Part of a small language model's weights.
Size: 10 layers, MLP 320 SwiGLU, vocabulary 516.
Architecture: rotary positions, no biases in attention or MLP, untied embeddings.
Training: a variant of Adam for these matrices, 113M tokens, 6873 steps.
Each number is 128 + 32 x the weight over its row's rms, rounded and kept within 0 to 255. Layers, rows and columns count from 0. Numbers have three digits each. The size before them is the row's rms in percent of the matrix's.

# down: layer 2 MLP down (transposed), 320x96, rms 0.0498, rows 75-120, columns 0-95
# gate: layer 2 MLP gate, 320x96, rms 0.0565, rows 76-121, columns 0-95
# up: layer 2 MLP up, 320x96, rms 0.0541, rows 76-121, columns 0-95
down75 054:137088129161161126194108113076126123131112131172102175134115171124125108167103109112110171170122114143151154126153143106167096090124079111112070126149193123083127145128096099178109096192139095144150144126098190125168121116154142112192092115175134125123139128168255110117124127107080154112
gate76 030:146105124085150146170130132146104142115138255131140140114130135139133085112119105143099146087118115112139136151093124110137137161123110086152111132126159127134096178116073122113127129130123116122149125120141127109138137112255096142106131118106129124133115120133104114164094146140162138115
up76 027:146154081113146160120158196164170051142081037130135130142167101122148133200135093083099068143117122176126117126102136107146046106142182151135071138147168135088155135101130160133130144096127158107069130157135041077111112112093141137141115124126062117132117116104128153143114126112116138157
down76 021:103072126142157072136149147089073179135152191120085096116105130167152142139142208094127150126148095149141201131108200038148132098126142135137154181149141096161110094154126158128175124123114148142178151105109145082111132099172093107119097164150168091109091067121142116119106107060122138117
gate77 032:133140170124122119116102162121129042136141000103105119118097101160143148114127123120126140099136139131127161152146115144118171107127115138126119132078088150162146137088104120178142123139130144144154184121105133119127123145255143121143130118162109119115137131119141160131140106127105122207
up77 038:122140109136127132142117140092118101129132137117126104154142120122092136153125129135155141153109135115118138139122152179126129135123111123116129132099132151145140155120149131184139139136120180136094145126113125130131125165255145125113121152129180106119110139113129147104119109144127127193
down77 019:180149179179151125143090132102082154090132141144136128170124115096087118181152151135094090148126136126106129192093119136164156155162100086116124141161134133182135124069181157126087081101154166109159135167145157145097162106139138124134034125161183166183112101124198127084150131207113146134
gate78 025:116107115136138102142107122116129153132101146118133121118138144160120160114123129100125124123129125114110127181146107126138094123118139148171148109144100146090143139141082117090119106151145119124141103122117146151119112139000132133099136112167146118147093109110149127179113162119126196097
up78 028:144139092211131123126143135101133057130069197131135087154115139116136174089116101110137110126131119105137149179130129096134067106152167150160121127166205131087137106051139104068130097145145118113093151092092137129125114128255097140135127145125135148114138133171139168114109105150137157102
down78 020:176134170110134129107122094076110150102113149166157175151149152136096134128128089071136070084078160128135117152147060095115114147100200116109065109136114160112170092100098177120121095096135055140131089144118149160119163067145082149087151097147165161173136165094122148122116161145116065189
gate79 034:154123157211138133171156141104150255153122172157113115155080112084129115067110135170121134125113134101102136149110127105152170094117122143115112135150148111112147105171109171114090118167141147135055104098122084114102138184143167122125125115121175088060144114128124081162086097137171167137
up79 029:120188170078110146169171092135095050099116055131103191090192127149125077117126121136098143141125121100134113135106102140124165130123143110128143131139139083124096180090131090154118131165184162097101144116117077145128107111019103142142125146059118119147113149113122173180105107157071146163
down79 024:132117160120184097119106197162147125212135134145097150073133145119090107095126106158185175129123175171098089148123117176109107191177108133149165209087152110175079073148138176103152121134100120146181163107096116144115091196156110157130126152132130140092157116119185113126136155157155138112
gate80 021:129085073127083139114147170105142111124166130169134146121172093098137078120130098024120142108127118151137149088088109069139135152141080131136164154134110109149113188119139149140119107186122131151199132119212114053120106118094063134116115099146130072124145155165172154080141142124159179089
up80 029:149126128109123119135147160174141158116132252120109119106151107134090164154124114070112103131149137118089145140103126063164093118144083137130103122090061143174190140080065164109145139082146103133118126110146103119125114073225132132091119114146088126075124142096159135099070156108178121124
down80 022:203174115158156110161177172064217123106121116150161097072113137106177147116108151136117121154109132101144129089137213084134155131148098223129096120118182126154153164116142143164133100118168124137182125096170117112168065115140114152116138148158109138125109077138169155146093127110124091093
gate81 069:126129147215102140190127127144093132109079000136116132144166136160106144150123139122142156139101102132159115089080133120121154133100098137146140129129077114097154129172133183133131129095140075147170127145150154127139168130255137120128134131132134125189099157114091149166125141126112073104
up81 065:125164148034119100123055093097115127097104141103120107097134146166119107230145126177167127128138136120162135096125124073087185150122105109133134137136148130139083180099142112180152134099144100135148161160152186093128159128164130157125133105148058166193199122129098152139180147164127105153
down81 048:148134160186102147128150096145125126117158103172195103096142172107126166098095149119143210087106142144117138126155081131152177123082147139156081139111119057085161139079168144157126179100099166073098075112116095149198118150155180093144186140129156131107083141119076145152156125095160104150
gate82 032:114118092072102104101108190105137017110088192105101189136130109138174166096121088086195073181126119117117136169095115074129070092155150111097152125137112128112078077197088148111095107139145139125124160142163150132134103109114127138140139157125096133173126146145120155156149129087116167089
up82 035:180170148072139109098082150132154059093175000137135143114114128149117123094136140130121145129108117122193118159165125108137085128163113157127119138114123127162061098085104167162164147094157116146181117139177165132127141145088151113155116115163097131190125112154136132118147142109097151105
down82 027:119092165145145124116093106124098147095099189119143132110165184161136113164159164089116104118169137150186165183128194074120078158165109167192123155200167111084053109152172170074149132113122117151157154112118095091111102133124100092151099100134118086080070128095165133142149104133125121107
gate83 029:140116155111169112144128116225127138144081142163164118154077090107138122116136124164103130069152133124150165081108132058147141103117138120115145100172143083079133090199142119095117125159148170106121080075149085137114120101246097141065104104121112119150121156163131115160122162149174137088
up83 038:163133136173131124101094128159130186127155255128145158132086127174098117074138141085154127121160139101101128134128105068135144126097132126144156117162075121060135147120098141121117127109117074100148086124142110116125108130214119145097122104127132118113124120159115110091109148126194101106
down83 026:197122147119114137112140097113110097094119095122136103105135059063111131121135116110125108119114122119136158140081123110155140191137133139068043072071142121145112104061111122104131125076135119088083124191176145124134107216146183188140102135160136131112161114209168084122112112153130140116
gate84 026:087131110195129142121129116171108160130144255154132131146102135125149105067158133099118123104130122143119127068074140100113180132121121136103124123146213119051154105107171113174133131073140109089062092117138158131141125102160128146074143112136142110132174133111153081106139132154082162081
up84 036:116144125080121121128117110175125113145121255106128152115125134139118137105140128126159127134134154127125128198151123158124108143129106112133122125100102138121056173111105132079128137121074100117206132139154154135123140127000132112106126135122136119141128123117161092144145160127122134126
down84 023:111127091099122077088115101082148155121116146106122177119123176147103110118144158112137162123119094110150098110182162165158126081137147166116148142148132142154106195063151096224119114066127199130154080157148144122188104137076167161109091126083094074110075127139144109125181132136093178115
gate85 191:111207131115134166138093161141109174154128125108128138131112105066121125084146026085096113174160135160142193149125143131125170149120138136148148106116104101182090127116121133113121138141103135096075141140176095114133132176131115149143133124161088181138117061152149080124123255093119160105
up85 178:108081114106069102105115113114141092084126176161122112150118105125125146163111145162137158068128165092094100115085123138104114103133142147111084116146169150104148115084124101163108130142223049146173123070080173104175097096126134134086153120080157100171148160118128168096113102192196126177
down85 187:078190134176134076150117133097135164112112150176138090163077093125124184116088113137094177115167121132027160137115077127071101063134120157102111085142144119155114116105145101122121088149193061146109103114158126123084039136115099156127133104126146119151124126167137131129165154131109068136
gate86 140:097116141074131147121142156113090129118138131166255098128120129129124105131150101115076113103134140056143154126129137111166139158085153115066159130134125106158143109122050144144107083198188102155111152115147185096116169177110086177088121112141054189131116119151136110114126153121147144117
up86 123:170130162109128098156105086109155095087102126118057161120128125119121170138103149203136159170130139196113068141154116130074096079181102141184109126115135108067130129138201104076119149077101167107143128140169071128154110076143139091176121144083162069081148128118141168150110094136129119131
down86 153:119128150107126089138079097153131096138063109115157137151152109110141143126099142127126212164115118146142133105140150135107053116157129165105127126094112150103198130124172129145175099130118135055151100111105120084134114107064156105113173163078106166093127100135255086085077139139143128137
gate87 280:107096127139135128098151158137128113137099126155176156105154134135144095155136109096041112070152121121122114102136102129123111116138102138159137137152099072114153170129099105112038106176164134090101098108212111066128172152113104206087183121160175147161146109134123110209082118157138069136
up87 296:113098093152140157084150131157155114108115134126156192080116147132145106154137075090087151059168141149115110132161153125153118103154089153133130157131135117122163155139089070115090108154192136045133108105168150102141153145129107181100205131151210168202168129124115107163096117164156080152
down87 235:128094078136122146087142116143130132131145059117119187116118149119149144112139100108117003068136137145109135149188164107168126131149064150107114146114139110111155116173097092093096112124156147112133110123146129148164116123151134143125197135124149125151172136124000136123119105149135102173
gate88 217:143135092084124171123103137162131096124103080185103131109109179094083127089111150158130183158069086132164105114178101167079140101161128176152157180115212196177132177143115099098129128144142130115134130160107124116156161115126146121141130146106213128116176067129147080122119073094154104146
up88 239:020159106143107080133145140051078127157136151105116084180176137134146148169095096087168100118160116090112132191150090163120136099123155129102106115088078116067087089138158142141161104111178142163103114104155118093147124154126080099140122092161151092143113088118122182125168119105097075102
down88 237:144139091095127192137090137138129091171117109177134168109127166088089143082136149130117153167088070127149142110149132135101141129183155175155134152085175178140131173148110098112112072174158103138122163143138138118181187132142139101140068160113173147143171085142217077118096079089142103179
gate89 028:086136097154092110122098135129106107104122255132126173077136144102106144113147112141151132159148139131146122161146141165120131143115118111165091177138115117131151216128142220171135146127110121102174157150081163083154148124203113137162149127159053117145124157087131176129137131116141077099
up89 036:148181170200142143146148142164132080123127135144122163113126131124100137104120122148098134105133139112135107067150126158141151131099109102146141142132074126122137185159125136151132118131147132125132195129146074117127162128255147137120137115113193100150125108098114138138143141140141134159
down89 023:116144122089158202185146103180145109150130151140133072187104088112151155094145160097126158142065132111109112086114097139151117150114171157112148085158098125150176140228134086102078122162146129133101113149081157172108136157148125100070149115144122139105135099105085115094127129181173067193
gate90 025:076182148150079102115104142157115114111192226145120137116106155081114116112144110115119103152137137118135133146056097077137132102105130149128138128142075142139091156139050199130080161122119074129179157109156163122138106134207089135136133110169067124163151178096124121127122158100103105071
up90 035:116122110091146112127142142052151053151094255115101142100150146154119157196119124184146119147126113152139124109124134137125128178150123113145105152095104129136079161083128193159124142123094117119177143167121142098131171105015134127170130126135111134155151119121109143134156118114097119108
down90 022:125114092131079118124150163098166091108155079150133134131102097141159114135184177147188116126103115078122120167104114193162122208132112129096043087125129170132127156142126154119134088147118138118099100150081141172120104118138188153129117163143209109090077146093193138099098174078097147098
gate91 038:138108137160132117130126130132146231139105065090129089119112104102169131169105133135196142143136125184124171114090116118103156105166121118129092123130156142187166099084143139029103126072108134149145102135099205125130106151160119141128116141140063154148151110220147156159160108143099169099
up91 041:151125143093087114113150178140135124154137007106113110132110094140136157120113141148131092123142136108117169149052142148152123076135129147142105109108065139115115116064035210078086119133122107112186103094139141126115116115208115106164135117198132119113107130155097165147145122097145098112
down91 033:128103151068069121133141119142095150073082114101133120180157076137171130147149183102094097129127179135158121094145110146154157139107174179120138082136117197132144149083120143163182095116152101200085178100117152146093149092173102149133128099117158131101142147096109111194037117140146085143
gate92 067:164151148168118134169122180132142084109051183111134126068062092116103112175147117148154094131142139089134125092055123064151166097128127137152126110154055104105184142119131109122108149142138121133073109132118110126090119134176123177110125095136154115240133107143081142165161143157168106106
up92 067:116164153131162163099097113114138087138137036122113141186178139077087138141089106174127152155101121140140123096197146207110112135159136136115123137094181142155090097165160086156131124135120187146116175149057135191136112124112146088156131153075207124133113140107131116091125084143093142176
down92 055:121162137082104132126118160161149104115125118101149135148151142147182155144140166164127088160108226090091082158195136137141106105084121114120177101139135131094131112137149107136175128127085187162164148082049104168140158062154110079140107157129169134102130164099194200115088110091121130118
gate93 037:118180118077121119111113150115125096102116000149125152100117120127127125119125121123159103124133126137161115178109132176102125120112147140141138113121185122071136134174141146139125141143124106131144151127112153119141129112244122142145136137086088146105138115111112192141124134145095107142
up93 028:128105159015110133150109100096149166102141055120134157142135138094147116152138115095136122120109131132113110102107079147127179117129118127139153124138191121096170201168147074163140110121091122123252151131140066090151092093208127129160119113087102129174132144137143141112146151135120157117
down93 019:087111161123104063113075105113045174137095066133104135136130156111101143149101175076124145081102083117160139121157099191089115122126152127135155086088135142125161111155129121137177124118046133152141094111128121170102093117122124087107194118125125110193119128114145102086186177075154190110
gate94 030:111129097071137114101116104104167121136136255103143134149137112126144154146118146140133136110112145091113133146152118188132136144125152123135124136108106131094080100149081134146102121153142174136127134121124160122135118101084125156173146134104176130106118178124122140166134129101137136118
up94 025:116111125161144104103144114114125065119086208151144159117166178116140125171130131119188112140081121111167126126157129167086095160138139132134105103113219129080041133112173128090142164151131132138192158151083192150143175128082118135189115139071099120142120139117116136156167148155100072087
down94 019:166212211102135131114103110127119166104108130114111145172069114118126142113143107092194104132128108072139157191146171135048097128169122128090053148104160159091179118143086120140155179163139151169113196108141159137137175124161097128142135135108140133084104126108145107116092145133089153081
gate95 021:068156132071123121190128128135108091126101114116137140157166115104153104092126144061167127089122122155128139112147137031077122107131087128096150138099163129112038179172184164058124147139158128127221107071123146129150119146137114128154104144188113118128147170143144100131151110155106141077
up95 036:121148117122126107104135129127137088116118058130128126130144137109173059182108120149166122188137117149138134102136097135107125096110158139137119112151112145087097141145141116152119155106109140133148121123132118137125137133255139142119138127138077154172142128146103149139124137120085136149
down95 022:188117154148118065148162141139047124145167076115141107083157109144170126099090123095111134204177145101200130082176162152131123118126148160137072125104115125110125089089130104077154105112143153148190165106091136135132075101175113103136106187180141150123127093123135088165106151072119092106
gate96 047:140147136118134124105106124116143054116128000119141114145138135133123139128128138099147120123123138126128112135151147213126096119137116145140148122120178153169102145088119110135140117125139099130154136119104151117133137110122144115164139150065146131164104136127137150129148136149114116120
up96 032:113161103133120109156135148187101110142092043112105123161136117121110159132104131161142115112137120126114156110105069162142087134099120132152141115104169147140173126063083159122111117129132166102171126102153117139134097174255136103150118127138107108100101170136108127104097100119113174088
down96 020:150120123061121107108125146176105142102105092137091183165135079064150184147206118168094122114117104145138111156144146120152123186074139123135116114125128094158157104127154130111136104163153153121097124147126120074161119145148211160144114142136156187096079137190123113092125219076180107095
gate97 139:103120183111100125157112150202157142115188217152176205111104115124135118125166128131082135070135150085113132138067160137180145144104152116176146093152082087106203126139133114123073124193135111106098093117171158140126132137116081139092161114115104144090129158079122124149106168140150078128
up97 139:088113183079121121144119132195163141109183207181134210110085126131139131108152147176086140083122163098126117123081174155157157119125146122157169076152078124156177126113154129127072105206112088104108116106199139139143128121108104137098171104100120108117164129095144123156129158157134068146
down97 139:098093159129114127114113144097082112124101202134160199136152104076114148181221145146109170162148132124139119097130159144178127088167113135108148109152112111107100146114103149094110092123154146097079108135189109133181123131146164151129161103115071150146143146165000140135114155132108155115
gate98 042:125165172135117121133116133127123151128094254119127104142190159137144067142127134116132105158150128122138123124061135158122113128133164151134164131170206119145154157121105121146117118092117111129156100137115126069138103109255125151183132140108081167126160146112106180154152136142146131111
up98 035:144119140068096116130140123136128189131186000180136154126190132159123094166132127134088118176128106145144128148157126134163107133153149116159102145114103110139118147131075213137099115078147077148127097109171123101131156105121117092136144129162075184116151171106127119185128162054151142126
down98 025:168040132134120193123128101145107082127194133159115095135146120170150130151164121118149149159079163169187127138095167107125152125097059173146108090118120131146059099189158116183166179118159150105165123134129143109125142138132103185109109101114126064139144163141211133141109165105096090142
gate99 030:118035117047126126129114129134118017140145034146155165129120120179124124080131140155090122077118108118116108154119126189147151130124136110121169146174057107088178163178136132107092156134152118163099128139164106111131140143104132139130123092081161094121101058132117137182117111138133134106
up99 043:118091100065119139074135149114173140136113000115127120145092105103156127104130135109096110141150116137127166150115128132162095097123141155124127126144072129130148098149128143192112131112084116111128112099144106130133097124000129120129119106162137116132123129187135132114115144085156151078
down99 026:116159109154094150087123075130110134169140177155180076111100126092132085141081132102161137176160170110141155101126148086097095105075138061122080142078139157106082117113085103136098135102086144035072126129096105160144116095143124145128112110089192101122138135103047142131156138068128138097
gate100 026:152141141101123155095107173070136102105095071140120131138124147138090140078133159132091128076092103116137135174162138168157094175131164116138116140115171083113230112122085100218133119137158146123145146114143127064111123105080111131113124106206145136137072100120109181163120163097159115202
up100 029:119113121182120138165106138144130139143111255146116100110128091122129191109133150108091143140141108093078109114132127167137143110108103112125122111097077133146204138110077164176127139125126099106133123104115112113124118165149155123124134122124116107111134106198100111121126125094149112103
down100 020:121182109092115148121094119154137165065132214132135117113129087089131153117111131145130092124125182120110148130108135143146120121084178127136098183117138147153136133089114063096073148174172160119177131102081089161127054117186113155130128129134100092134153151231095074141133118118084063123
gate101 085:161157128097117071105143129131147133097122190127138094136133120117080114179128130136180134088131129145144122065203080164102081128158113167151131135086136185160024128143119109213132182111185081131052136132125116166103121105135100154150120110137108125078125117098133094139132075146159097146
up101 087:160230113150120089116117132086132160093145078131129110103144108124085103135145098092178110103142143141142156114173111146096125137119107182141162140096117158160042176125091107222120170123180124124067162133176080154110110110200098164150121126174091122092124132099149100125141103118124113172
down101 100:079150107134109103142118146124140148076127122076096112171093104096109158125142130130134156160147113155092110100189106183103125098134149170159086113127106198123109104122103127152125155125113066153078127144118117141129074075095145125164118128119134109116094107088000153134118101102193152133
gate102 188:107124109123125140126157142138089155166189140182196114142158158103147109136124123075104081091091131076128182102144119121181186175070163135077101108143177117171103099128043153156102113180172095163140145116129151118104181159151103176135094100114110140172085107119115150142172140090182137138
up102 224:196121144165132110129143121137209114088115132077033134122104130146115153106136154129139143138148113198134046122136140143103114092146097108157129140120120161099137145144164142102150146040086130109147133139147081160143094095126177048177136192126182093114135168080113144128106083150109128153
down102 219:092143154101111091125080111119125114130084120104155141129157080112134152124100132134153216175122092151131138122132146150110043111149143169112130145111085169107177124111179122124155090102126145051126112130107108064149109101068140112097188164105103167096134095133227084111059141151145141141
gate103 046:133110107172105132098144164074090079123146027116103095174159130153144128175110105160195105164113138147146127134108112131091120125123127130112159128100169178177102090090139125137133122129124107133082132164106170090133133156011131152156153124122112170167137130101115172128144090153069092205
up103 046:152195160070128105113121150113130000110096106134154147075117151139151150125131121153069100091126130091132143179123127156144100145160126148168149113109185111156075123158108113147148099137172131106115156111110145125108197114054124123110144126135101175129094097101104120173118145117159120123
down103 032:147155117152145174151128098137113106116155180122165044140145174131192144114117134073139138143195113145139080124158151121135045120130107186173141197121138159113118172186108107145138140143045172119064161132153155090131127137118159111145117159116164134085108147122066147153140178156131123173
gate104 034:114117119133141120107162106161073255137109000109137136142139110139140149078138102114092125154134130118122175092092125087135131132097144135135135131123084124131159086114107136087116111132150096118123104121097107141142120102194125148119120124133130124115155105116150136115126134162134161093
up104 031:103134138165166130110124130157122127144145000085114115129152150164114111133107129158165153130113135152140139115148142080108125170134107125137124144141121171188055090126115095112150149097080114133083133136124201145131113162060120137123137126123109174176123105155113162178171123157079134116
down104 021:201148145150085145146091097193120208122067162086169128130099159121081174134102111097158168173109162151102101102154120164113073070139141082151093109092158203078122126149122102166164100074107150155160117143093166117141142143105145120101126096158118125125122115089129127106158162197112153117
gate105 115:096132125099143122121131140179068111104091199129160127123212093130112072159180143097154123129164125104087125131075132024096107139102119138156113100124097106098082105165151119098100121125154128141037152148142139111119130156096098175078161132155197085152122141117123143134142133188129081144
up105 136:166103096143094144169090125078168163142071110165075124140115081125149145111113148116136101115116107125079115131123123121159148088131123175133150094178107120057208136082089182103093124158116094130171104057183148071110143120136126127145107101198088095105164153182135117131082178130167149102
down105 115:170133097154091148150079128091187126172088113147049115156122070085142138125130131127130143140143073156090125106130110116136175100147142198113158087154128135148141146121085169112101130150133103102150148033158135062091121134132135144142111071190086118090165145195193123163103146097153129110
gate106 047:138044101143127150182186104090124086131147214117132114103150130133086148099127145082103159108124113128111106034123118101130163117125117101133105115121050120186116096118156171074102135109155137127097123136125095130120139145236150154119134117184198104168125117156120097148136122092165133119
up106 029:148151133179164123125093195062119029119173089123140116115125135123140046179130131104154120121129125157160132125162153113114137152167108137132120146134127193149087082051124106134124153107106107131145131153097202104150140180106078115148111144114153159143140183122110179116190189104122148172
down106 030:070160172147149106154090112167061139147113126153081150127092118095098175142150090103151124137130109117121155146123227115074134120107120105103144151129141134144138134145137140072111103039069167146151189169162129103130102134104130143063112120053118105133121074149145166108089106195148097110
gate107 031:135163110188078115130095130145120177087117105107135113093112155116139123137119114202181129066096148149156112151103132085144113156143150136099147130126101154176105142158136116149114139145112180116150110153138130129134106142000107136097120136116171157200133169166110139115172120134089114143
up107 033:134076158157162148134098090155102132116099000134128148122102118138137155146127140104132143113135111145142130109085149092156131128133147120145150143171044089138084100141136163031133115116123099147155129131162134141126130119217079149102139131154085156172152164123135131110127137131171138141
down107 023:124136130151101137136114153149133143081127097087158186167097132114132118093107166139122086187129082116158117153171187157149072168125173155183062125112151095108104116168229082165190181107111169108127157178091097152095111125145113140136139141178146097112145169112117183150147118120158103159
gate108 024:142120151064150129166163150182116249145123150143147155132146102092122084186147130166154151088146127114139144106207103170127195107130155102116142128149161135123108086170188125144092130171084121098150094149163138135139112175079102134155132148154162156135169200082143110135144130080118147138
up108 034:129096127155123156130110132052099194141165000128110070142121125167114183161118125162168109101117137142093102115087118069113104136139135139126144114128148165125163139060116117080109123104143130142100133134114122135117159121255139116152128133123118131074169119092121128116141137163110103113
down108 023:113174137097106106099144119166183141186123111135147155198152105102106125104170090158152170105128190128141129151141116123095175123150196094049108139147136155143134139159114144147225163108155123086117198118114154136120133116121090213139131137145183161050167168124116112127126116131125098116
gate109 028:126241122116132136169116105095127099117050000125133118131145145150129150166142117091133113144121137114143105184102103171112143116118155144132142116123221105142135222079122114148172113133121164128128147160110127153155135112123134124156137138119058135147102132095125143164115120145131102195
up109 031:146152140072126104132110133158118230112146252131134086119117133113141173156126113147143145119135121138140143093126119051117121131122111115130156104135090121141068146132112121150123142137129145139160076135132179108111130150000132144122120122130095138140143128154114130141135111150108125101
down109 017:153127150138101110144146083148133088125144100131200139151134173139117113099048151151154161131156106105147136118150174098173124136095091089197115098150111061104161096092081171107098126199124166143134092139104083089169150135084154068148161110145163101062101146090086083129103158085134104116
gate110 291:155104115146145136182152106136135156135163127107133113066125105080159148157170146175167109112096118135152084087108131073155126163092092107114203124192145111112141099142100188104208150055104106119145186117113157162103108111154213103167118137091074104117154140146110156097112118095112161092
up110 226:097133156107079106100122121107149114129124122171087144174059199170118128095100091088095114154206120147167175143133131190091137113174146160121094112061108158157094134133140096143063131171125148165146089136167147129149187146124081171079094147141150159128121134095108077152125106114153115195
down110 247:186111115130178159154132131138096148137131103093161124087173079102131135159161177143170132106040116102110102117124133079179120140082093090140175156188137105109105111132116143143180133089119109059143172109111110131081083117137206098156184126112115121125150105159220155100132138113118140080
gate111 027:118152127049083087143159126074132014121115205138149083114145113128131144111129139118111108158115133121137128103111137157122149115133104141140129137137197135101121190125095228174139130120131173134192074135142117065137161112080130121157125096185107109086131132132115154151153164112126115070
up111 032:134095131209120126094105152135131218115128103142144146112183150143120103117112120146119140145119127113159151170111166140143085164106156109104163145133067113103123139175122160079111121156138155147136153119140097116141123128255101107109113145136129151164094161144126149085126158080151131090
down111 020:119134102125112130146155144182146120197188083171134140147151160105128160109105065134142165120061094092178161083074133079082187127085087151197085107142091153117121128141138151158114162168164146168134123114094099080122124193104151119145079139131139110072140074095143137150105140105080128107
gate112 028:136059151152146163137119114138092123138191217143154187129109156123113185051139134117128151094173124132133125097169136127140060152136091142125158133167160106176212102101142091133093124133129175135139058129129140130120098087215120110087130118066097111128121142116137093137076104122142111116
up112 029:115062122099127110115128108142129118138141211139139194085093093081178152136129132138109137128117140107135140090105126170132185119110130142117105123101080103012169176119117179157148116187137129123167125131168080062099107154120104160105108101135132072132179115154143101089114089147190121166
down112 023:142064086125124102125114104142085131133156110156119110152140118125210073119091149095132104185131143169193176105100142131102069114087106079137077104082207120153108166162128178122134130119113176156140137060099095124127102139197125151159152081161162140065126079100128129160106147122139144114
gate113 038:139141135134133131109143121126129058131126000128126131116112133114131121140134137122123132113141131139141144110130117110111140121131141130122126126126122138140111131142181101173129130112124116131128126128141060125123115122255119132124124117142096123119133122138126113100122105120106112145
up113 024:130144116152129147154160144166124039156054000121131132131156126154103161177126135132094123150130119130114143137151100072137113107149171132148100127138139108085093099095121144137117160125098091125113105099122138125122101150255138136111143109130165124121105129144111129107122121110168131118
down113 016:134035167178132097140144139153101151119153109103134129152164135164123121100077161149162171135140077104105102154136142128098136148136065135094127148136070145205148165143148087173184120101090149133118126097149141124178145059196095141138105142121103116098165130119146136164059194134105123061
gate114 029:136114122162089125140082120073133108102093255141125099085113170113133152184149121190177114104118129161135106134115120112129139125147156119142111142160192152155134203117170160136151094143113114138113124130167157113123157120213124124122126127136046137110156162088131131119139153100098106147
up114 028:097137139195110151123102083124090095103136185120144134113093143113118150064155117123146114111131114110149129121163139168090096136112138101114129099145170124108124090184175062158134136144092142106213135131095132143145109148019120138106132132119025131138153095119140135051129137166102075182
down114 023:125156120191182188097117165160165123190161155146152142144153197119120156177204148071124196142169096117129157112053085145151111167124096105134142150112096120139128105174073104114116129167112093129144123151083134078096142146062127102154113120097140136136158146130075127131147112191124172131
gate115 032:089086136209124132092135122125126193148068206130110138148108124163069189092093109127119139123155132106121120121096154122146090152091173147160159115146067111101164140138130114157128133098118073121149162136084089132159117099247142121116136127131112124060113107132112178103128143129191082121
up115 037:117166120164125143102133093179144255137080048125131099128150146103137127087126122157145124163148129146122117139132116122131133127107160152119123117107134113172121147138103104178147124090108159135090124121131088127133101117000135122103124132131126152201123103135125113148126124126131149109
down115 024:181188123116114154098123165104155130160091114100091154095097148109173131117151185144097083076103111124102135153110134135198133133131097163072144161155091066181173136095207100122143147155124133143164130090113099147165184113122115177135138163113120121219143091090116167115105065157125105132
gate116 027:112156161132160162103146086144093137100097190104105145116205147133078214140131120093152129164123133120159143140106162164116120166151117115146117122070068156151092105057087209122174138146101151117138122137071117101100106146133140120138123158223194150186092137107118152144143119102138124107
up116 029:098099100118125072144139147096131169107172160107106109140101119110122058071136147139196115159149117155129138211108146075139072101116148094120100135153184162099108180166202155096103124074080156122176110150113148109149150109140144109184132125127193165165131141063141143096179110144136155113
down116 029:141104054071106077105118112154124155109161073157146098121088093099146132158095148101079164090049162125138140101143108146147162101142185159084146120133131108128143119094122144064102161170158144092117089099088047101085086113128130130105151141141063152185146120165151155111114133124076087167
gate117 043:132126139052129106161135150177120085137134041127124135136139137135104096158118136131128153112131132115106145113142117151133153145112127093124122132129113129116146146165126146157122109167165122124128134118123115114125143143000125115143124113107128136089126157117129111145111126120124141152
up117 033:118108104032128153122110084100111028117141128131138159127119160132132119102120129161112169077095132107133111155149130200081194135147109109136137139137161132131068172116172110161143116153126192131108121119127157095129146088000119122143138133100085155137126169121135160147096151159129107083
down117 022:113070126119112082100087060120106158103081115107113114131114157150091117149138136128081132135078105095178136131158062137066160195122129198182130119146108174092088139138186132143145178168141111152120103130084182192102142108148125091109100098137057093132123169151173133146108111163118105165
gate118 053:153127103157131167106106106056112137121095142111119090137123107183124163149112160102205108143089121153161112142118146144086135144146111142113129097096208136154154063127181081115173144143105091133106105139060152146114120104159128145153125135173116148244153114121126158142175101155079050116
up118 051:154183122074114110098131139087096050121151155116110138065181147109116063083132084134151101131138133133156144198102103112121081138115150094124159098132115145150114156062076162095108137168098124146140150135141128100137134151111119124146149143162067163176122120061102157193140157071080162193
down118 038:159124091163070140099130122107135063136081109111128068137126135128173135146161116129115127020174184163166200157066054189071111113154160085116097122141093193108146136103077137108146151161161115117106124152102138136121091147148135143138128160093154158118095146094111163145113142159153115136
gate119 021:127130161110136185171160106154148095153090231106150114195161084136138143085134132035085115090100134125135110118132118191151096097133143129121118127128168144194180133082078172075141117132089177123159154158104042138114123091130127106155121128110160117079098133118123136145109146156161118131
up119 023:110085109153179116126137100111109135131153224132141081144167139142129147161131131118162124141105135129087136112136120113124149126141147141135097111139173162113160131074096161173118166078113002177022089152130163126111140131173141131126140123162132101198132124107115078163115153088100160094
down119 018:178027133130125079094145109145122142072162136089152103117141173175099097133140100169128205194130174112132154105112144110148160164140134140141107144149147139112171096071121143175118073073145134081148107145127151088130121099078075116184104136213134164142125129129133113156119147095134072115
gate120 123:168047142143109125158159147160110163117137213164148137149083099151148081118130149142081152088154120096109120045112116109165146113126133126126155129195062085093211128162144138064072126160166109145123097089132155110117112121149094154096120106125133096073159124146132148155096120160182101111
up120 117:144121150076130178167128144120147097101116193132156177100070141112059127207120107098138106054093151133174107125149155115169129144135159130137117131189119126171125139067071132127133150131104136116133133122131037111123133095164140160085115142144090179205093130166110123152151181078150116137
down120 108:098175133141174187142120109096104128089113142127140174116133147162117123136066119093085097154103088151130157176094168109136132134161172136057074120086174099178079138085117063160122103170146106105087106188165064117162123119100165153138115152164107142172111139165115127187172155080106103133
gate121 030:109152152131121138103105053088110181114144108133116124105119163151147112113130119140177117107105142129141132208129124148097088151140139118115186118115255139111094119150078063080154112185107131136187131140139208118115144118091111134164126171165111166147133140133165102116130124182086154130
up121 040:109113144183143150122118122167135224134120255159127082140133128074114126161117113135152150109108149125132124090153126123143155154132135136104116128140122115164135129145164106068145110149107182148123148128146151116103142145100107137117121142141148119156081131114127096112146109138144126132